Weights of a small GPT-style language model, trained from scratch on English Wikipedia: 7 heads of 64, 61.3M parameters.
Each number is 500 + 40 x the weight over its row's rms, rounded and kept within 0 to 999. Layers, rows and columns count from 0. Numbers have three digits each. The size before them is the row's rms in percent of the matrix's.

# q: layer 13 attention query, 448x448, rms 0.0453, rows 188-191, columns 0-223
# k: layer 13 attention key, 448x448, rms 0.0434, rows 188-191, columns 0-223
# v: layer 13 attention value, 448x448, rms 0.0396, rows 128-138, columns 0-223
# o: layer 13 attention output (transposed), 448x448, rms 0.0387, rows 128-137, columns 0-223
q188 103:473477486493545489481506518453472600526470496465544603456500503564431530479511600509359456478532455465531491530481450450496539465448611515503536461487518472576494548455497515513394455556517509409487449458543458514500540523539469501522522552476501519489513492504502517456497493509536528451542462601491523521489521423549498529451550479515517596424563501479533426469475470520491502461465509456523555467432456470503482457525496508557476476521561477407431484453410570381535549470514473497491454491567493486524610526524404393459462478474503487511491498522427503530509515500476461529520520484529522491530503505508499498470477534499499517493510549509496506546508541578500526502601
k188 108:508468541487548501482494501521505475503519469519500520485535530553437509459463584472436492516440497501486528485503462446513526484551564484536560416414501533520491550514413486510472470571513511396486546467483481501503499519562483544502545604455455484496557459540492476470423506493520407522493474598513491560536503400545474498471591543508494549459537534497551448518434396566489573462520480481551578500439532527505511425581513453534503504589452489533502477498473444437533464445484526468425479528592472544536513519496443513498437513512447538498445496525488513519502526471471470499594548453494491545521444574488474516515529509544507467492507525505545518597550537543486581490528
q189 103:528498520528461512467498496514514573508475530529553523493517473436587478489434567481458545475432508526486470504488548509554477534546537491469429445549441491523467471499442534509561505537461496473510521536503521517544582490608443427522494508542590513505581574488471468496463491481484510527475479405547482434472546493489525474551499493455443569509523463431458423518544475457512486444477460501495487490508507472477500492539470475496433556503470513492520625469446503479566439473515446543555561501486515556460468513479456464484508437444528508474545463536491502439463526529512478412425497533450493444514558499542459503479449546526441509494480487500477470495489496489524507583450
k189 106:511545531526455483455520486457515555532507484537575548493522487434534472504563521446520486475473521413421472499438525467513489539545496545467490420501462552546464452514430528445519480500569548442542541539512527549518585501593562465512478491534624531456536485468486500467496495478463529526440516424490585459512551449546463464541497478462499566494542548414480372479528515450493530508446444472441556512515512521487445487524472453487500553439463478495496534483447494541512468478567508488531590546471562528559556517463559537512478460513560467468491471506485507483459553521479481457491480512430521469494475492506499550470452419443453585521487510489442552485504480480480533459444
q190 100:477599464455561593523584533459562540412484549546479525486534479528500518495452477524457456504565520498493450514446446482490465501510427479445575535493470531486412531497498495454461467520469541468418438448486500445502416505489434417513540474456472557518396487518520523531492501526536437497513474559450521496465422505480428528429506511577536516523577529467534528492463512517459497577568475485480421526504511538528548483500531462472529439455492548489513504499430546581490585489455553527480385497583533461508500540507496473551440467527524498498511473449490505512487483493506503520536518475509540492529455460485450457527532531446515525493486533572466542524507554514448519474531
k190 101:492572493531512509461496515549531512473490483510506475486513464493498539489447542552431528519525488560532511477506430485481442439548495437511567509531496525480433529512470498478435505462463509430454497471420490490547392490454405480483493525481453498503405563559514477536448509509474435540565511589501501485536477465531476486448514519565586556533476471532513555555521475564478550510557493423468446536522517491465531464517503461518504451537426528480560492496470487506435534415393552586531435476576481462516533485544419478515486532508505525531495458506500497527526498523514511477554588517479535461530535508451425492505518495573549492499528526509491495529578489499446582528521
q191 093:511568491524468525527504533472502528507437533509513518441517500468526540514485493509455599567495531503466468501527485545535532526533497530435577478530456507554491506475495507532515451525434449497480516464538497571496498518516364560539503575558552527441524509494452551512523576489488489522549522478560536436505411479533444453500491506542502591502509455502433548465474479487582442505537480553542486424433508467555466448456466480489490551428499452519534492447499537503517503504463466489506554427494503483440540524492503485456431477524465548506560507438460455466530448544556487502535548475464534458517482464507516508487474519543393452476531509509499473492468473467433470564500
k191 101:489553525543452533546491516476497471475451493484480490534469470495431466529493475472513630526463494536544544466566485548466480471495455570494517496498398585457474518549435481553464485501439418559492579523475538508478486554495446537514509621544499450471561501548455475468507525527517459499485482519593539484488434474513480464465426518538505605547459503471468514503433498439509481493524473508554460515522538496498453466414496490498514554460497523590545486497557425493562507455504500558497551427458532484460479472475485542473419460553470556526493475453517517486514507508492519510587466455552521517522472479437481510463501551561420532500538528498487478510441462423480506588512
v128 099:500523453563502561511496495539531517500476429455536441570466474473557473544482594490432513488498509526498512501514496539546514549409443408484455489466515487532502496515465560533579498486436442512535512515538499510518513501505515499400489478560545486469571451526479467504555494494437524507451476467545559507557481503507534470566458604506463537400540438503553483469522563503555451498551502492478492482445515489553484549537476555476588497481520400483540523466466484489428387494514481507505576556473490602514512551516549523455483443485527465467556531453510494479488490512513506441450489507548505501508476487455476472600478525528463481511450526561481456478447478481462446527495
o128 113:515501507482479496535503482484499504497508562512487517465466502518517558508538493526566487518507491523483521462489550489446461462477532561513492510515493507579511475498547420507473455482550544532473467544507496479482493493509461482536506513523449507540487541424495553482442554488509508480518516504459445471498464480485508498437532441540449522564449491492460502302482497506472527494497493469509390553531465498483481477507507490517477527530508559520483543490518525512479553480537481500503421502494490377471493477450457487516560444490481501481508504571483509491513510511283539542548482493461506520468480597532568550421527479473517489492501501539499509571603508485498542504513
v129 087:519517454541461507424491516514515465559519463505487408548491512467549492473503575510572477545534535486485528484506493530476502553482416403505457520501428534560488472505538484465482541442484440472448478526547528477520340435438531480442471526536503543466560474467463560471585510483474530542501521441542449482470499549522482421544465457498473460482475468469525575484531461525481534521512538512522527532516536537483391499433508519464499555475432433579563525522548539505442532501552501531503575560472464592492483528497530496496617482533485510560551539504493505484475568447508487532503465555536491489497440544552468498521455496521522452544464517508545400470511491524470472486422
o129 089:469465500492504479531494506517494551444461539505571525491475510542534534514503484495452486496470498525497540482491554448512485465463555486414560471489523430532455503516482566534483473482538564489534548457562455476497551524519453486505482456540451491504495505523495484500481543513495488476493494518478521495469488505474535456441480485492445527526529497436428414409527513482514495523444476338478345471476501443487524520548466487509576472503560553445493510467454505487486514430503461504476484509505520432542538500513445484534424540454501506512511466500511527519469468538346503444511532501457538513513561518442534538480551477501473465475523527487437488568587483467465546513546
v130 094:530503523461475550494557479509522444531523519533521503476478541526485460489513392498479522503449494494577436469523484476595439477510525564525537483476490489540526471503552515512447490498456531428514518465524504460519532534519531473456559454442518556595477497417596475440508542480466438481507553503403501481481546549520508486462485497445554497512469505410471446490506486529557519473469382545574492489556485532484511481566514516502454525514535536429523545540501585494543565510514532497540511442472479454545467449526507529518607452515517488519493501553529475520553469491488591597523411533441504517511504538441530537505473414430501519471447481527500454531482510509620508480480
o130 097:450441447481543473524544514496499555526502475506511469513528524472473507482450546478513502465557521542489505573430483554491524448524510485569473521523503480468450486498472518572557512548453445521510481539472495505506465479498493545474458553544547501472532510525433497498454439498528585480532477541586499493520489480499437477538520511493527530502596504571583557440486508460455454484525564383452385505475548517504538558451494483536595451466483494562471466454509433512513467482446534491451531550542491534468508507490508545519359502458471493467503528422497478444466565471411463466525563495596487486498535409556457461505516504575509492526508530498491564434519418540499505514534
v131 104:468527471510404541535506546455539494516506456509502458585531518442550524555499514493504490501548519530481541490470493553516505471484494458464515529516471475434449440527494543534516507477432537563486531503542503482509396505517528484472463461565527524506501532493434519534545530447466552489506469442483515520450406556487456456481464489492512486541449455438542563472438526491537502494441508522482461406451565502539533554410508531495553492475512507555563552522493453521449550481481640496499523469465469550507508516532582468496517456524445469533519485512564520493413517557553520444506524479619481435513439466553473483556485515572434429457540507486519447456508488463446488535467
o131 117:514505509506519493497499453514495502492511508492507499504485496509494510492509528529519482498502491579500479494525514458474484520490562518485520477512482559521489503505529475501498485503569499459500501510512424506492495494501504511498523488507478481501483505521513484517466484503502490520500523500501506510510526485502520500487501500486481511478512510466477458315477508506493491496501520260523240526502491495474484493562469503519652494503523465480485475500538518467490492488501514515514518520506492474494500478478469493507512495495520511477520494494457479511536488483235503521525490521422532480506503366491502506490508489457501498505499493497481507543554477481504509490514
v132 100:468572491446428562541475528562505448473486505500529460495496553559502491565454580496455451596560536473532458424577421523456474481496482461460500440500470454542515516496447553500464530544501437459554505481513489487475572443608515520477461506556515497524440567516433507459451503590430511540539510463544485482523485483518472500494511465486494510518478460501537521509434406435575579557480608487525480424427571526510529482472481445479441516483556497415491548472477520420537432447413565467495517437433434480496544504457521457576436481551456424516477453544494506506454532537490399416479581482551468475467489503486523464504491589532453450442523480543535472522539439504463500574555
o132 102:514507527606571448438483520447501504489462456534495502555487440472472495465594487496516513454496455593495483508477531445514514483486516514463550542461520553450529485524523410456538478540528494489477451504513462563467464512428498517499492457499509499500543478512537518518531498531522493499494449508429469505514517483508522505453488536484563487530547558521505464470492554495504464512506445340467353526540483494445510514535525561483591515518420454562513464575521480537459567482504588504524510557619509533481468468511458459459520466505562593482516481449530455539519507504404544537491464530486476509510465349510468492551511440464517512557416455489424543551471531551503475444491
v133 093:489430433521543520596422527503492466565538494438467483542444482487548522462476542525525511521499554504525487451582418504519524539429465501467457512458532473553468482546449546480559551503509464519537511493514504528526579475506493499444476453525483452483443423490452529495503530510453547524482517469493550571533488559488510508548480607522515493384556435495548511469492441502499454491531630425491475469387517569508559461454513545490540513478536476483461476494529597551479534545501501509514567540472437597500534524514566521468504480530514533471526491516524543520479493472474419474482473537523461519495530530521521452613543523550500472495502560512472493528401512545493496586481
o133 103:526494522514493482419488516469576534480478492556534479504571492442524531474509481492523473506495434473469516493471589518480485495463565539502475495526465540543586494434511506512495455499558538486505490502533485482465444469460482420506502502506534546532557553480533551486506529471521474479476479519499498447500453477475486488448487392472463510582479552492424505395518521518484468505468400436483363521534454475516436504535478436479456462529467509521517573483449445507482512498478523497528527507536510404524485450476447470533497464467506509503503471522465454471524515495375529484567488522523490516519493538519579543449490510487503455464493510515496523451658482445511477463555
v134 093:546496509580421550454532531558461492444470500539500396500487517459508485566453516488493491516486526477482543435447496522472481456533433542472537501497537532479446541497601544469456527485519527507538529586545487461547460464501505510455488461530489595519525513435431569493455504449444510543528505472342540500439455470541502471432407436414545503493438458509557534490496500489504497511486464560456532564508576523472477542502487485523497483502540483480532556486438460508452421522493539514492523445458528488506607561517526531495549453479535493588491507476447475509480534538508445495481556503569482461546538525447517517396524514496441505534530522466510454518544456448472532509465
o134 112:478504492473543466478522462443513501502488488493533518509489514528503509489501535477510541511495511592531462488501486488519502504508554447491507513501470490500512501484471470502515492517520454477510538464474453488467480512480486485511535512501533467480505467550516460526524511520533477473520494494565504522504548501502503472492500549529510519492555495473464471338502489507502508502491526259532251473517468512462493508490442495503659529537480504492520478501533515502500534436518510480488491532496492505519476486497491507514483453499471488466500490499540502512504500522244511532515491520515507503488502364544444476520497486518509515472470476503459492513564477515524480496520
v135 096:463508522484460488440463522553477484520465538495512430452510456498466550508452507488492464506401496449526579506446540501434503457546481534555514519600544481535475575478466503509453458495541475494491518540469503521481513381509497517526490483536474543510459446449539553394485488537485478501550479567524404480470449482477484534466506468531532571532459510513492544502501472524457495444531644518508431590520514462467579502445520417528538541473489515545515573520443544605481453541427489488497468455485548471459486505506447490532424540487508473532506414460512485518481540463516449449476539563484501477481507491532507509428479571480597455544535505559532543533595459463398456482533
o135 100:580499506509506495521499509424494514512521506515560533529495448488519446450531456498526488544527482503463428516561476515524525549536426447454507491370459504469521496525535488451543490507581472497503498458556474525462488552539485522498496498469566477515528526529438504530532508543520528501473487433472589535518532501544538550501473511532493461467497501509437499558462494514502508496447442434459508463518500546486404526612540588489538525475530475456566455554574487429499482437544446534492568519497514505558532512454519476506588523542537533504523537585490497572563432530554477478486453462537462504573456416510483480538538417458402531489467499445470451477472537517553558481423
v136 082:478468558521452540573454467479485457546516535480502502525473446477495517523494464458519509453474550514518512435499519495404517481510492575512431394479498468516540424430377499569485511484468472499517574559484489465521597586569543510453485469452524430468417463520518491500496480474462429504475458503606429509508460529488486536579475473462505512542502499515492494486510490490519522596483529521498488475454466421472546443465446432514543531474529524490484505489540502484605373518536541496516486475437445554458379442466511417468488521523433540380453493532486508459526545472541435444443439492513477491492509520478547561503487559568502517554517438591493522486495492518411506527466
o136 087:471520509468552513467527463527483449491486518535478558529546520526504491467512516531472440477515486470474495523469521526573500484515497493510564542483498532618498529466578526435450515498524533512464436455482513475486480462458451488551517502502523520509486473490479512513471509520493554510545462508429583487499481511527504524502545475532472480489420521496510499568517515511453515473437488726485718498542489514526498496504501553528338489485471514502495515512472522498465539508500528513494523532551481468536523492472486467493490525515544493526550543439541492534496474490644547503532506471501482554521484652520507498496501522428490465477520485457536470494473529495507489484499
v137 096:506525556533494528650489528566526544490486540479502526455458484614480500545524500478495518562512518513584451428591523477563481530441468459474481423442524517511505396494630516498481527539491505505527462539499473553529472507462452524506565542444502527450483512545487511531423518484479476552508519530506560500522530504542513501458490554509504438491548494553545543499530532452570517522484508503479521450471528527519452462604457503549505521510541450454607514441516547494432415474539457503518451505512474489511582535503507524468523484425545526459519506494471483476544524475493481582529541400446485565557562504497523515500503444485449548433565478474481506501498436485502533590520
o137 100:492528422497532494498463433468494457497468494496437500525513544433483473542469497477522532400544492494485521514453534481403449466477504503549469578583537522486552518509377463540519481502455492511447552485471501524496508509563563462517464526513462451512516524490524481511526543471530529477516467433495421471516497499449443501538456525502544535544480519475553497430528468479474510489576459589579559558503465423503540506421507506492455512529400549516438489479473462477540516540462494474484436519491481500472487473505513485501425494538468481543491509472517536481476516539449508508460502530519487494378490578521531551492462617538524565540430452511482515549505500518477475509546
v138 104:501579484538452606531537504451529461417485455575498478496518513480537486510533562486463491549582512484441439567482461521499453531458463426479435492474469522461524437481573414560553500517443499483477570450493477493464487468521515500462501534504525546548558567514446537550537488534494509496478437419468538525481453504523457476497534487488455471576487480483491445510527583513497515499501524455500467470452504518541445541504489597451535439525523545554539503423478417541539521481503576523482516523473502503490585478513520499487508501554470504510460526587469493510549532564511447478497563466572505497475481489516490500530443543500387507467399477531480442460456481487527511532513